Part of a small language model's weights: 3.1M parameters.
Each number is 200 + 40 x the weight over its row's rms, rounded and kept within 0 to 999. Layers, rows and columns count from 0. The size before them is the row's rms in percent of the matrix's.

# down: layer 10 MLP down (transposed), 512x128, rms 0.246, rows 66-92, columns 0-127
# up: layer 10 MLP up, 512x128, rms 0.21, rows 67-93, columns 0-127
down66,097,198,210,171,195,171,193,173,82,172,213,274,196,161,212,114,190,163,254,209,244,114,209,196,194,213,226,252,195,224,216,194,218,238,251,193,162,207,211,258,145,183,157,160,170,89,196,239,204,184,168,194,218,141,143,225,237,204,109,240,233,143,235,218,230,202,272,268,193,179,167,253,179,254,187,190,148,182,243,169,120,211,239,208,213,185,268,215,147,229,186,237,253,176,87,261,243,258,243,250,172,201,180,183,224,245,177,222,237,209,245,218,173,222,226,257,159,160,192,212,197,165,181,229,240,171,244,196,213
up67,104,237,288,246,215,184,164,198,200,209,218,212,146,244,177,198,199,176,165,227,238,77,203,184,227,230,283,187,176,193,158,193,222,174,208,232,160,212,181,158,217,168,239,190,285,147,200,186,241,177,181,198,201,176,241,239,217,140,134,200,198,181,215,232,245,178,174,240,266,183,187,137,209,218,159,144,178,159,227,121,209,168,198,183,173,150,170,202,222,179,211,190,204,136,200,180,225,265,244,197,247,175,226,218,177,258,103,148,178,110,295,214,155,230,178,219,241,256,198,238,92,135,246,227,156,260,196,205,240
down67,101,178,206,215,195,183,184,173,233,115,230,263,192,112,200,233,253,103,233,230,178,184,212,173,198,143,278,271,147,229,165,183,223,205,245,245,172,178,249,216,185,201,174,117,250,123,224,187,253,184,221,190,230,203,210,133,116,144,196,230,184,219,139,217,247,181,161,252,198,142,156,239,213,171,159,132,223,271,205,181,200,207,271,202,139,196,174,200,147,208,240,160,234,267,231,169,184,166,160,204,202,215,208,221,227,183,217,153,247,265,225,170,125,159,267,242,125,212,258,226,250,186,196,168,225,182,224,206,228
up68,103,125,246,168,245,192,251,217,217,209,212,158,125,142,138,254,190,140,200,218,137,231,252,228,173,180,212,200,207,146,180,165,142,183,154,202,229,203,165,171,218,215,193,150,212,159,216,209,222,139,171,232,136,294,234,179,223,215,189,206,153,163,250,187,215,254,240,123,175,216,180,278,178,261,213,168,162,127,226,173,191,194,183,160,242,237,124,247,231,215,252,149,247,125,233,203,181,197,193,212,174,196,183,204,228,166,213,171,181,314,222,206,189,234,133,184,201,196,188,239,287,206,158,155,241,151,258,254,269
down68,100,174,319,145,185,203,98,175,208,203,254,163,195,138,257,154,267,234,225,165,186,197,173,212,189,228,204,252,145,172,208,205,157,275,246,277,162,247,221,190,145,243,194,242,179,189,164,227,162,220,154,242,159,204,184,127,246,192,239,263,176,241,172,248,213,235,205,217,179,238,145,191,183,203,243,191,176,177,237,222,194,205,155,210,278,141,202,252,195,197,140,208,187,241,154,219,236,219,246,175,199,157,181,223,173,180,184,218,148,198,179,190,152,143,227,197,204,263,252,157,209,160,296,232,157,194,321,226,221
up69,098,178,228,151,173,195,228,157,228,169,239,190,182,199,250,323,162,166,249,230,213,177,236,215,230,247,218,202,217,205,181,217,203,241,296,238,154,251,186,166,145,258,202,188,137,207,257,238,255,154,193,234,200,164,200,218,175,242,236,271,204,288,245,256,210,208,159,177,171,120,157,235,225,254,196,169,255,129,181,178,196,196,230,170,227,117,145,126,228,158,139,192,178,214,260,168,199,143,188,194,164,198,208,193,214,186,296,204,172,260,179,192,114,155,187,177,191,286,198,247,213,170,230,236,154,207,210,210,208
down69,097,221,263,196,178,197,97,178,229,204,144,292,205,153,149,91,222,225,213,249,172,212,186,204,230,227,239,260,201,190,217,224,188,187,171,192,212,202,136,217,197,248,217,240,147,148,199,160,213,184,194,250,172,179,211,219,263,183,168,206,239,207,214,193,246,180,260,266,243,170,203,213,198,224,189,149,150,262,185,163,112,170,114,161,243,260,189,237,182,198,189,157,213,246,169,225,202,242,212,254,181,164,192,155,202,196,216,191,267,233,236,224,190,113,233,126,181,166,116,104,210,234,190,279,222,239,167,222,258
up70,095,237,217,195,260,176,331,177,229,180,114,220,186,216,203,222,243,201,165,178,194,209,276,167,184,260,173,162,261,188,216,247,247,128,174,188,182,178,207,262,219,206,246,262,226,185,227,213,210,188,227,224,277,265,202,175,157,217,196,100,208,196,217,178,236,183,229,180,263,180,225,190,134,235,203,243,239,198,224,223,89,233,191,239,189,159,211,193,140,231,188,182,276,218,155,161,208,261,146,202,280,266,196,144,194,284,190,239,168,183,253,203,109,228,181,126,203,171,168,200,189,229,197,198,203,199,171,215,218
down70,091,236,231,173,182,337,289,144,207,196,222,86,235,229,222,196,155,188,179,251,248,152,195,194,185,157,201,133,193,150,150,230,185,225,209,173,139,259,219,185,189,209,233,182,188,250,212,150,261,215,234,188,212,209,243,200,186,195,180,177,199,208,176,215,212,218,206,286,189,175,195,186,204,156,186,165,172,186,180,237,212,142,204,210,247,211,105,201,35,130,191,234,193,191,141,177,255,182,176,240,153,193,226,237,221,150,216,206,195,136,172,221,112,189,198,241,222,165,231,199,223,174,235,164,154,192,254,200,177
up71,106,255,215,194,179,191,150,217,252,108,258,175,208,179,211,201,215,213,207,261,207,179,223,146,249,199,173,189,277,221,151,266,165,199,139,156,225,171,215,163,159,132,276,184,272,231,174,149,156,206,194,202,222,164,191,195,207,186,171,150,241,230,163,213,206,237,212,233,162,151,191,210,233,255,230,196,143,133,215,187,136,237,231,194,197,225,216,141,232,254,203,170,184,282,183,203,178,220,148,242,168,227,285,198,146,188,259,228,238,145,262,233,159,168,309,261,167,257,202,172,149,163,226,172,232,221,151,242,121
down71,100,198,273,210,130,115,167,174,166,194,140,171,274,168,288,214,232,177,189,203,262,221,278,224,148,216,235,188,221,180,206,140,180,188,165,137,174,253,191,182,161,190,183,192,212,254,168,188,184,268,285,211,148,200,263,258,148,188,233,243,243,89,171,176,140,170,152,164,191,219,133,173,230,156,192,198,230,221,161,168,139,152,155,230,194,168,227,247,243,148,135,235,113,158,221,212,227,252,198,228,210,184,235,213,202,234,182,246,203,168,178,200,229,178,213,185,228,280,152,167,238,169,235,235,192,240,209,208,165
up72,099,253,139,221,225,183,140,191,210,155,178,179,240,221,156,174,165,122,222,184,190,216,155,276,156,238,316,250,218,175,192,89,250,179,225,197,201,172,161,244,190,239,240,227,242,156,218,173,148,232,208,230,157,176,112,197,178,244,202,233,208,236,168,244,206,211,190,198,223,187,162,221,143,243,204,265,203,284,152,248,130,125,247,260,148,216,225,232,260,222,147,238,270,184,171,257,238,196,163,161,216,151,230,245,178,226,191,243,234,237,213,155,182,163,205,251,195,173,203,206,219,107,205,189,216,182,163,207,233
down72,097,183,214,258,193,141,196,179,232,211,252,224,214,227,209,192,210,191,238,220,200,194,144,158,196,206,156,184,299,150,205,204,176,135,198,199,240,187,252,271,170,193,254,250,182,168,240,247,284,212,219,253,166,164,229,204,266,167,217,172,141,246,193,200,119,204,277,154,128,160,170,269,183,144,286,210,153,268,213,168,217,251,247,200,179,203,211,166,218,170,177,187,206,152,88,161,205,191,240,182,116,212,228,152,177,193,202,214,190,176,227,244,177,228,157,243,270,253,244,194,188,197,103,164,200,189,236,238,249
up73,094,188,230,246,225,103,262,198,254,209,146,201,193,242,187,266,199,133,200,129,199,196,222,202,202,132,193,200,253,186,174,199,260,240,161,139,203,173,160,295,225,233,195,132,180,195,199,270,213,236,196,155,218,173,199,159,126,193,252,188,236,231,256,232,175,320,235,172,243,189,230,250,167,249,161,168,178,125,187,191,236,149,229,257,217,210,177,199,262,206,208,190,290,288,189,201,182,181,190,230,174,234,232,184,204,193,241,257,192,137,208,156,178,188,165,184,264,225,187,229,136,158,190,173,186,240,121,218,198
down73,089,268,201,212,224,228,221,194,164,199,251,257,170,220,212,209,270,193,225,195,179,153,168,215,215,142,264,146,260,177,133,206,171,146,151,297,168,176,249,122,169,113,221,289,196,214,264,151,202,166,162,163,203,207,214,169,185,211,231,242,134,216,123,236,264,230,239,167,172,203,174,223,194,189,266,258,217,179,194,198,261,130,218,210,181,191,243,215,149,132,232,143,224,151,208,163,204,244,266,219,205,208,179,215,230,276,194,173,203,245,133,214,215,161,222,163,161,205,183,246,127,179,186,228,217,231,237,179,119
up74,104,214,189,177,203,206,270,205,161,226,253,242,240,174,147,223,209,229,187,226,191,201,230,148,205,132,202,203,197,189,184,218,253,203,155,201,195,184,197,241,261,218,241,285,203,137,180,83,223,237,197,173,199,185,203,141,245,235,188,191,154,169,164,158,203,243,164,177,186,146,115,147,101,238,138,155,148,171,179,229,190,115,237,194,195,188,164,234,293,209,199,247,145,136,189,191,159,195,222,215,203,147,168,164,156,191,252,259,185,155,227,248,157,291,212,283,156,221,162,178,184,197,158,220,254,249,237,160,182
down74,100,203,232,194,315,130,265,199,310,204,242,199,191,163,162,196,182,228,195,204,120,209,229,208,151,196,206,171,186,203,228,268,203,169,306,261,143,185,181,251,153,210,219,188,161,225,209,241,199,189,217,186,177,186,216,141,242,169,241,237,178,191,175,169,202,262,221,257,238,214,203,192,138,224,175,216,233,273,192,243,220,218,221,248,217,200,266,166,237,230,183,165,283,115,210,212,188,164,156,235,194,140,161,269,215,210,142,242,128,138,182,141,184,193,232,185,209,192,176,122,171,117,169,188,154,191,182,246,214
up75,102,166,277,177,210,138,242,189,174,179,162,165,130,115,216,282,163,257,168,200,195,182,153,271,178,234,206,182,256,195,226,186,157,192,199,263,185,228,202,210,219,186,250,170,177,140,317,219,177,189,224,268,146,211,173,218,199,149,201,199,226,185,226,206,242,152,154,250,197,182,215,220,142,157,164,222,193,254,184,181,204,250,199,197,263,196,127,162,143,169,95,176,184,147,264,192,174,195,186,189,130,178,213,209,226,172,213,214,175,184,213,240,243,244,224,247,253,86,287,205,190,186,154,219,238,233,167,159,193
down75,104,289,246,138,203,210,222,242,195,168,162,209,126,192,198,183,220,178,205,153,259,181,179,229,240,273,282,237,245,211,261,213,196,281,139,172,164,178,217,155,94,205,208,223,197,251,175,192,220,222,160,222,220,287,177,181,211,219,131,168,275,222,181,221,146,220,144,225,201,224,159,195,195,237,221,264,270,159,178,251,191,202,207,177,154,141,150,259,261,173,192,154,166,217,165,182,212,149,148,184,185,144,201,169,236,189,222,252,153,221,244,232,199,216,215,142,232,273,211,159,224,101,229,164,192,207,186,176,149
up76,086,251,173,135,245,205,121,222,170,123,185,274,230,210,189,225,226,210,264,183,192,247,171,175,220,207,191,146,226,197,209,218,191,250,156,210,187,252,224,214,201,187,186,159,215,203,233,126,214,172,186,224,237,185,190,113,168,235,211,119,207,213,148,204,171,201,204,207,192,209,219,148,212,191,224,175,211,213,195,224,169,231,210,213,109,202,152,139,139,116,188,199,107,167,240,251,183,165,271,242,179,223,237,239,156,226,170,195,287,237,186,213,137,241,164,184,212,229,186,161,184,203,94,241,163,336,150,161,172
down76,081,211,219,168,211,209,181,211,224,208,204,528,246,226,208,202,184,231,181,188,185,191,167,190,208,175,159,164,187,168,224,229,218,233,214,172,199,160,222,195,250,196,201,174,262,136,155,236,207,172,121,249,251,168,162,211,215,157,203,179,194,165,216,199,188,245,179,199,187,184,163,189,176,160,196,145,184,191,180,194,213,195,202,184,221,168,203,232,182,201,239,121,176,186,179,173,191,233,161,172,210,163,232,238,175,172,232,238,184,222,243,188,166,178,192,218,218,210,218,236,232,233,202,185,211,182,189,196,211
up77,095,219,178,205,191,205,181,191,138,183,242,194,220,138,151,224,220,170,210,184,207,193,216,178,192,255,175,238,185,136,193,232,239,190,234,144,243,184,332,169,188,181,264,232,216,284,220,193,155,198,202,247,178,271,159,128,232,187,245,209,188,102,276,170,162,192,271,211,222,179,190,194,203,188,266,262,181,136,187,248,259,244,219,224,145,262,255,162,264,225,235,213,233,125,232,190,224,157,167,187,181,239,181,229,222,226,249,239,174,197,288,215,178,184,217,209,178,142,139,111,203,211,182,221,154,126,217,191,215
down77,101,207,196,289,182,139,180,255,242,205,203,215,224,200,169,290,261,217,214,187,130,200,239,177,274,237,157,232,159,222,203,250,163,183,192,200,181,147,186,178,210,198,170,112,191,207,201,165,235,224,345,172,213,221,164,200,189,193,270,235,186,201,172,220,204,199,138,242,240,176,117,199,173,149,165,223,161,227,147,258,195,195,258,289,197,254,283,168,189,230,250,198,273,236,168,236,208,137,177,141,234,229,256,182,160,171,191,171,192,212,232,202,187,233,136,154,210,174,188,199,182,228,159,227,221,147,246,228,137
up78,096,208,227,102,203,259,169,266,170,214,294,193,219,250,200,214,127,190,196,278,210,148,280,219,177,261,262,180,190,203,216,187,208,158,251,179,212,172,187,162,224,151,180,194,235,148,214,203,167,194,257,211,157,227,189,251,155,224,341,148,140,184,202,202,185,194,219,137,224,201,146,220,250,205,266,191,240,237,164,232,94,156,185,238,196,179,206,231,228,219,178,167,190,265,185,238,245,217,118,229,212,184,145,194,235,185,237,228,255,228,175,142,277,180,194,248,190,162,192,222,188,182,249,165,186,210,216,149,197
down78,097,249,244,144,171,232,159,242,202,261,187,159,225,262,203,168,244,233,160,208,248,166,234,130,268,230,108,221,291,223,149,112,244,177,211,141,182,188,131,211,273,239,219,197,215,221,202,225,290,227,195,234,239,196,222,140,227,215,233,208,172,184,170,168,202,260,243,172,156,153,209,226,123,231,208,249,212,135,290,186,208,146,169,191,198,239,225,201,161,275,209,179,201,300,158,207,200,135,245,189,164,220,238,217,215,240,159,217,187,216,209,162,138,209,189,201,204,217,212,276,181,149,175,201,248,196,230,184,173
up79,106,174,159,180,281,162,190,213,227,174,262,146,211,170,162,166,225,176,196,192,280,257,148,198,221,169,207,139,225,194,253,173,188,145,241,201,146,169,181,164,237,214,256,193,219,192,217,191,193,229,197,226,129,228,241,171,192,177,88,247,146,170,209,150,205,197,266,195,124,155,183,295,232,119,200,250,190,197,251,215,224,192,180,164,183,237,226,198,184,187,137,234,124,254,263,178,212,199,189,279,226,193,113,170,244,181,209,184,192,189,199,174,217,187,247,112,236,221,189,136,220,168,229,209,237,149,151,145,281
down79,099,176,220,174,246,210,176,179,236,189,249,147,214,321,165,208,206,194,186,204,132,203,164,184,120,144,186,148,133,138,156,187,271,233,201,268,273,185,212,226,194,181,157,176,221,174,247,163,237,195,184,258,137,241,188,266,201,183,187,272,270,180,202,223,276,201,248,269,203,166,155,217,205,198,157,182,149,174,128,184,204,253,156,178,214,193,197,179,238,156,190,209,226,165,201,150,153,288,181,214,147,227,196,251,210,170,180,211,213,272,248,182,139,183,183,224,153,146,252,245,159,183,246,163,207,248,219,250,263
up80,105,191,184,160,186,195,277,128,255,222,188,141,215,240,203,217,208,251,223,267,128,236,218,147,196,164,227,172,178,244,154,192,186,153,303,167,221,189,178,208,238,210,203,189,251,184,236,207,202,211,180,178,270,209,161,256,147,237,244,106,178,196,166,210,199,301,153,184,171,239,158,163,226,210,241,171,234,189,223,262,207,214,167,217,194,216,157,216,233,181,223,218,188,122,175,233,195,162,105,190,241,187,190,199,163,82,128,192,138,219,190,236,255,271,166,198,204,253,204,176,207,120,218,174,108,218,204,202,205
down80,117,232,214,143,166,209,249,212,188,233,233,247,176,235,172,181,246,180,202,245,202,221,228,204,207,201,197,191,292,225,212,194,202,138,192,118,175,123,251,216,201,223,142,226,236,208,161,208,173,143,263,148,192,186,210,216,262,153,234,148,242,169,189,215,260,200,234,151,210,237,177,162,211,180,132,200,197,183,186,196,191,208,231,222,149,241,180,173,224,250,256,168,190,284,129,179,212,198,235,175,178,141,55,200,227,211,243,266,294,254,204,122,192,204,204,212,206,225,276,152,200,189,135,185,265,226,193,170,289
up81,100,226,221,211,185,121,161,181,199,206,122,166,184,251,161,234,238,256,182,263,154,200,174,197,224,162,181,222,165,215,241,243,87,174,206,208,148,216,182,271,167,167,204,215,220,151,269,169,195,247,192,223,225,104,187,236,171,210,199,322,243,160,241,184,172,269,216,200,205,171,145,191,160,200,181,194,163,201,191,194,154,236,177,289,273,210,152,218,209,176,159,214,190,253,215,189,198,188,208,167,168,74,180,150,211,207,243,169,211,203,90,173,220,226,264,222,233,160,243,193,142,194,195,186,189,214,152,216,245
down81,099,218,270,158,208,188,196,246,201,197,220,216,198,141,176,219,242,216,214,191,199,205,212,279,150,238,203,159,184,208,234,237,220,175,158,145,210,239,218,130,227,157,190,178,139,212,186,197,222,195,291,175,200,310,208,193,153,254,137,260,182,189,253,245,175,206,218,116,168,198,149,122,221,152,237,192,152,196,255,216,255,141,222,191,244,165,203,160,72,174,175,200,121,188,200,152,177,253,168,143,162,166,204,189,213,158,220,188,271,232,219,202,183,232,217,177,139,236,130,240,162,206,175,258,225,161,275,159,198
up82,103,162,217,136,217,183,224,206,186,174,206,223,176,232,204,194,159,242,84,196,183,264,225,157,156,214,200,180,239,199,222,192,216,177,202,203,182,166,198,179,301,168,238,209,205,236,130,270,211,219,197,239,189,197,141,152,267,232,186,107,226,242,170,177,191,184,253,222,248,139,176,210,211,171,201,197,331,167,194,157,160,212,185,174,212,153,248,155,207,146,145,192,159,248,209,194,225,238,209,193,246,127,203,185,212,255,273,237,214,241,216,230,265,233,225,188,127,285,207,159,123,219,229,257,238,217,159,270,233
down82,115,276,205,242,216,223,265,212,162,184,200,112,109,192,235,164,161,182,235,175,186,192,181,281,215,198,194,131,211,144,194,134,205,175,219,214,270,157,193,245,213,210,204,197,137,261,157,238,222,249,263,175,186,240,137,292,201,195,189,258,145,215,216,146,172,163,153,204,219,207,228,199,161,163,254,190,224,197,260,157,174,239,122,150,242,169,197,228,202,187,196,144,165,151,213,181,162,316,202,195,194,250,191,247,251,224,140,168,252,183,197,122,187,208,182,157,180,229,274,158,131,204,171,229,212,183,215,228,232
up83,103,199,193,239,208,230,185,142,201,157,202,167,179,147,213,208,144,169,205,235,190,209,188,130,272,241,259,216,299,188,206,217,234,231,232,202,169,118,266,130,225,244,213,140,188,211,199,226,201,256,239,182,170,159,262,176,265,144,214,184,247,232,210,227,209,177,160,181,159,202,192,178,227,222,191,143,199,208,126,123,102,185,172,211,197,203,229,260,207,213,117,188,113,167,236,217,232,253,168,224,118,227,259,180,212,167,190,269,277,215,288,275,198,194,209,205,186,235,222,224,130,139,206,197,180,178,213,231,179
down83,108,192,186,174,223,212,264,239,268,184,255,272,181,191,194,149,167,89,212,129,198,136,180,183,170,160,222,228,202,157,197,162,208,222,198,116,215,115,196,191,177,176,194,207,217,208,185,200,192,179,229,242,195,206,179,234,109,195,221,206,181,229,196,185,321,221,196,140,214,276,209,210,155,194,272,212,150,189,169,276,250,217,213,155,214,232,139,202,181,201,167,183,155,202,155,127,275,213,100,236,183,184,218,237,163,157,175,139,173,125,249,168,269,270,179,220,163,198,160,207,214,242,226,198,168,166,214,174,230
up84,098,205,173,130,253,141,111,198,153,166,206,159,233,222,225,163,124,248,167,237,135,156,171,208,203,122,209,190,174,209,250,178,209,175,225,149,229,177,187,167,230,231,206,227,202,210,243,157,136,193,178,229,175,220,177,238,171,207,201,66,239,160,214,257,248,157,168,160,211,264,226,190,191,221,200,177,231,201,217,204,163,272,175,198,194,274,104,269,223,263,239,214,231,180,221,183,209,224,206,180,207,198,174,257,267,247,242,230,247,188,208,245,306,165,239,187,245,178,185,204,186,179,100,188,239,175,191,233,143
down84,097,196,201,222,202,228,220,145,187,185,184,214,104,225,223,133,174,229,176,265,211,225,217,237,150,223,75,147,176,215,130,167,272,266,152,159,226,221,211,211,219,150,203,161,193,220,209,214,221,265,261,126,124,250,260,176,151,275,210,126,188,192,196,223,190,176,233,219,144,185,234,212,235,219,237,207,123,166,236,192,235,133,278,152,175,202,267,186,172,206,150,200,250,234,205,182,245,222,240,249,249,147,264,229,158,252,246,184,146,177,191,194,183,153,221,187,166,190,200,177,207,239,160,181,207,183,175,248,147
up85,098,164,159,180,218,175,146,169,199,154,203,235,140,152,242,143,244,285,170,145,188,267,101,238,185,203,215,235,195,173,163,195,199,162,180,125,223,201,197,294,233,220,232,154,209,106,257,188,163,175,151,206,177,246,214,261,213,130,202,192,204,215,179,175,150,238,156,203,150,147,134,228,212,197,262,168,200,178,189,209,184,168,211,213,116,199,172,235,223,126,183,266,225,231,193,193,202,190,186,191,91,204,265,185,225,261,249,226,210,233,180,245,201,230,187,250,129,234,199,232,155,141,176,197,252,140,201,169,165
down85,089,168,318,215,185,205,196,209,221,216,277,354,209,194,202,217,170,230,231,219,238,172,212,247,197,226,225,211,283,180,180,131,164,184,260,297,132,210,194,146,162,230,230,255,174,204,217,189,160,170,266,187,194,195,165,140,180,226,283,248,201,212,222,162,204,157,250,182,179,250,179,202,224,191,161,173,161,194,159,220,227,199,178,250,187,184,173,286,155,188,215,139,257,194,209,131,202,229,241,175,203,209,182,231,180,168,209,199,221,160,209,185,213,199,202,169,271,229,211,180,122,133,200,202,198,316,240,179,220
up86,095,177,136,176,229,160,181,195,247,191,237,249,203,167,235,231,224,175,227,169,260,162,111,290,191,215,140,222,228,129,167,198,220,192,211,230,212,206,182,190,289,266,274,157,266,197,169,164,165,283,181,211,241,181,225,185,235,283,236,139,208,234,122,190,226,228,263,201,192,154,149,136,160,212,206,204,204,148,146,187,216,179,221,215,183,158,194,173,170,301,215,177,146,189,243,194,180,225,208,180,136,272,224,211,136,250,171,158,245,196,217,231,178,261,202,184,223,249,266,153,173,186,137,239,156,252,189,210,203
down86,093,264,89,220,169,171,182,204,205,215,125,204,176,163,200,239,163,205,142,167,204,153,221,176,197,147,217,189,166,189,242,199,290,159,283,157,197,238,196,201,177,238,144,180,149,175,209,209,188,143,177,188,178,218,170,208,217,117,224,250,224,297,195,242,119,235,220,231,130,250,221,174,181,181,178,225,243,174,216,144,198,215,237,188,205,211,248,209,169,168,211,192,225,149,220,233,205,135,190,241,284,231,194,229,159,161,248,164,174,185,189,203,163,179,177,202,217,189,222,187,201,220,258,254,304,169,249,159,338
up87,100,224,280,155,209,175,228,196,233,224,214,194,175,193,170,196,245,163,173,170,159,230,200,196,228,210,267,227,231,184,194,230,133,161,156,186,308,230,160,169,237,173,181,238,232,226,191,232,196,139,225,174,159,201,201,197,199,231,75,189,180,179,194,248,206,210,221,197,230,201,152,199,213,48,157,194,215,154,143,195,132,273,219,245,147,188,150,203,205,139,201,204,256,226,196,152,162,250,214,147,158,150,263,191,189,260,243,201,189,220,259,214,197,183,192,139,156,185,178,184,318,189,237,202,224,217,251,172,266
down87,111,182,303,198,194,225,192,217,210,214,184,144,194,192,197,104,235,205,218,278,202,105,212,238,193,214,246,187,207,233,172,229,215,298,202,218,232,138,183,246,191,192,140,209,209,222,172,180,189,85,274,142,194,148,165,194,207,228,148,217,174,266,209,187,221,209,225,156,188,244,213,349,221,223,159,159,162,156,204,193,186,213,259,149,159,195,192,187,205,186,280,172,181,201,119,113,232,193,225,161,164,193,154,265,221,189,163,171,189,195,228,197,204,217,232,155,152,251,207,236,166,272,219,174,192,202,206,204,182
up88,096,159,268,274,173,201,216,171,184,223,197,250,211,210,170,246,238,203,133,143,167,223,131,173,223,150,240,150,179,168,152,152,204,93,240,180,151,179,212,212,200,223,212,222,172,299,205,186,135,291,196,161,181,162,207,210,286,237,229,226,96,233,238,203,130,187,217,181,140,128,228,207,204,197,172,203,240,231,184,173,219,204,116,245,204,167,179,171,268,204,230,242,243,133,180,146,209,232,193,190,162,151,189,207,243,100,216,164,196,222,246,182,235,213,169,192,177,202,186,135,214,210,251,227,157,228,191,145,180
down88,095,260,285,172,209,178,226,109,175,224,208,152,155,163,284,238,202,189,181,210,210,202,227,147,178,175,207,189,185,196,154,184,198,210,138,170,220,263,238,184,153,189,198,157,160,176,240,186,192,181,163,137,144,207,182,233,248,146,226,295,182,165,215,235,285,223,180,239,196,173,217,232,188,210,260,254,203,224,108,237,174,216,243,192,246,217,222,107,277,212,233,143,217,203,280,201,227,159,170,233,254,211,178,191,209,182,197,214,283,146,180,225,201,213,128,186,264,144,217,239,169,216,118,187,236,128,198,257,224
up89,105,206,190,207,159,200,159,177,199,130,190,171,159,214,230,154,147,259,148,256,187,182,201,206,188,233,253,166,246,149,130,180,200,190,242,289,285,160,181,260,168,208,178,218,224,184,178,220,151,170,172,148,182,159,175,239,211,216,221,195,178,142,154,257,203,250,215,193,213,205,216,186,203,203,212,216,248,226,203,213,92,276,243,268,150,174,287,148,200,217,223,212,144,269,255,162,208,254,195,194,207,163,173,265,285,138,202,215,115,234,183,123,165,211,212,273,180,262,212,218,175,245,163,200,169,136,166,187,191
down89,099,202,212,143,143,165,194,228,132,188,237,179,142,225,215,212,220,207,187,127,213,282,163,201,222,252,166,195,175,155,200,166,107,173,201,151,218,195,188,200,206,267,238,155,255,204,250,157,234,176,272,205,211,216,178,153,275,140,176,199,183,246,234,165,201,177,210,238,193,152,145,161,229,193,164,167,191,209,219,224,133,207,160,100,166,224,173,259,146,141,176,197,234,187,219,148,168,125,197,172,153,154,253,212,189,224,290,231,253,157,227,276,184,190,270,214,212,268,223,217,275,170,173,241,206,150,182,197,273
up90,098,178,257,245,190,153,209,210,159,190,210,206,155,161,149,236,204,195,171,206,207,190,268,270,167,225,274,236,174,164,183,168,198,167,172,276,240,158,173,155,253,191,188,226,212,165,182,306,228,278,250,224,143,225,239,181,165,220,202,244,188,185,205,188,151,156,223,201,229,195,237,199,270,167,257,206,212,235,253,175,163,130,151,142,208,251,227,195,194,164,59,165,158,192,234,222,179,147,217,161,166,194,172,246,238,233,248,209,187,197,214,197,272,264,128,251,222,244,128,179,161,212,183,251,247,227,152,180,248
down90,098,195,192,195,95,107,163,176,248,206,166,206,221,173,154,148,225,261,158,205,235,206,163,162,262,183,197,207,168,163,217,213,242,146,238,199,158,218,222,267,287,169,149,197,202,269,148,152,217,253,200,208,188,159,171,257,238,235,280,284,217,135,229,254,194,243,195,244,218,181,238,191,203,216,174,175,223,231,203,140,163,177,189,139,234,216,158,204,184,179,185,116,218,163,197,143,155,226,239,208,230,134,201,167,201,213,151,230,203,187,86,200,261,283,181,181,243,138,167,217,185,214,153,192,152,182,200,255,205
up91,106,171,222,217,272,191,215,246,220,249,233,175,168,101,222,201,248,218,221,208,288,194,238,239,172,201,234,155,223,50,233,219,175,124,195,214,144,156,233,163,222,204,145,204,213,231,167,172,184,226,256,241,179,263,220,165,191,215,229,229,243,197,191,242,226,196,131,149,198,127,173,200,167,234,129,218,246,188,255,269,200,197,210,194,210,147,195,199,216,200,151,265,160,221,259,180,242,138,243,206,175,213,168,219,260,139,203,178,233,160,212,118,166,174,136,232,213,172,231,213,144,229,160,195,195,190,246,204,108
down91,105,152,206,175,248,195,227,163,140,152,263,153,293,225,197,209,209,229,93,176,259,227,156,188,205,143,116,169,222,169,174,250,228,268,222,213,134,164,221,244,205,181,210,266,283,199,192,161,259,175,181,268,154,188,165,243,177,152,200,194,194,183,175,210,253,232,250,211,206,165,259,144,244,278,225,200,223,238,235,163,184,236,221,184,265,221,225,206,198,196,200,150,191,176,182,157,164,204,215,223,216,211,185,185,216,159,156,240,262,268,209,155,136,207,187,214,126,119,205,242,231,247,236,115,213,134,189,221,175
up92,103,215,199,175,224,195,245,220,236,224,204,199,187,189,107,213,185,173,246,166,150,211,185,234,151,223,264,207,260,204,230,125,250,136,198,205,163,247,227,237,173,207,195,136,188,147,187,275,146,221,183,179,217,185,143,135,234,205,221,142,232,167,127,223,194,222,162,225,165,210,232,170,113,207,189,210,208,237,291,175,168,234,290,229,180,249,164,207,234,248,151,217,125,191,189,199,211,172,272,245,231,193,283,271,229,172,188,168,218,220,250,185,221,181,267,177,290,155,259,109,236,220,202,174,231,219,146,208,190
down92,097,184,293,231,189,163,172,253,185,187,180,159,108,190,245,148,165,200,181,191,141,221,278,230,222,241,185,286,229,215,201,217,258,274,207,170,214,270,248,116,90,186,212,241,227,193,185,186,153,178,115,140,204,196,254,200,146,170,152,178,277,231,166,211,248,157,227,243,175,198,223,239,179,231,140,184,146,208,164,202,144,151,254,203,175,206,218,218,233,179,171,169,200,197,230,204,247,186,211,293,175,158,185,213,274,197,202,139,195,166,180,190,213,175,224,199,189,182,214,142,210,208,149,242,263,204,159,277,202
up93,103,201,193,153,190,211,180,203,193,224,198,206,226,229,211,212,149,213,116,128,250,232,219,124,149,258,253,170,212,139,179,199,208,253,142,157,179,157,224,210,234,241,275,214,269,199,203,227,178,140,216,202,249,140,239,156,154,153,107,205,158,174,275,191,198,239,127,189,186,164,220,260,275,138,179,173,195,215,265,239,249,203,186,279,202,233,271,168,200,209,202,229,197,266,213,148,206,185,152,186,234,221,168,206,242,184,203,183,178,272,233,189,213,156,228,100,229,215,139,233,193,164,237,249,135,147,162,194,191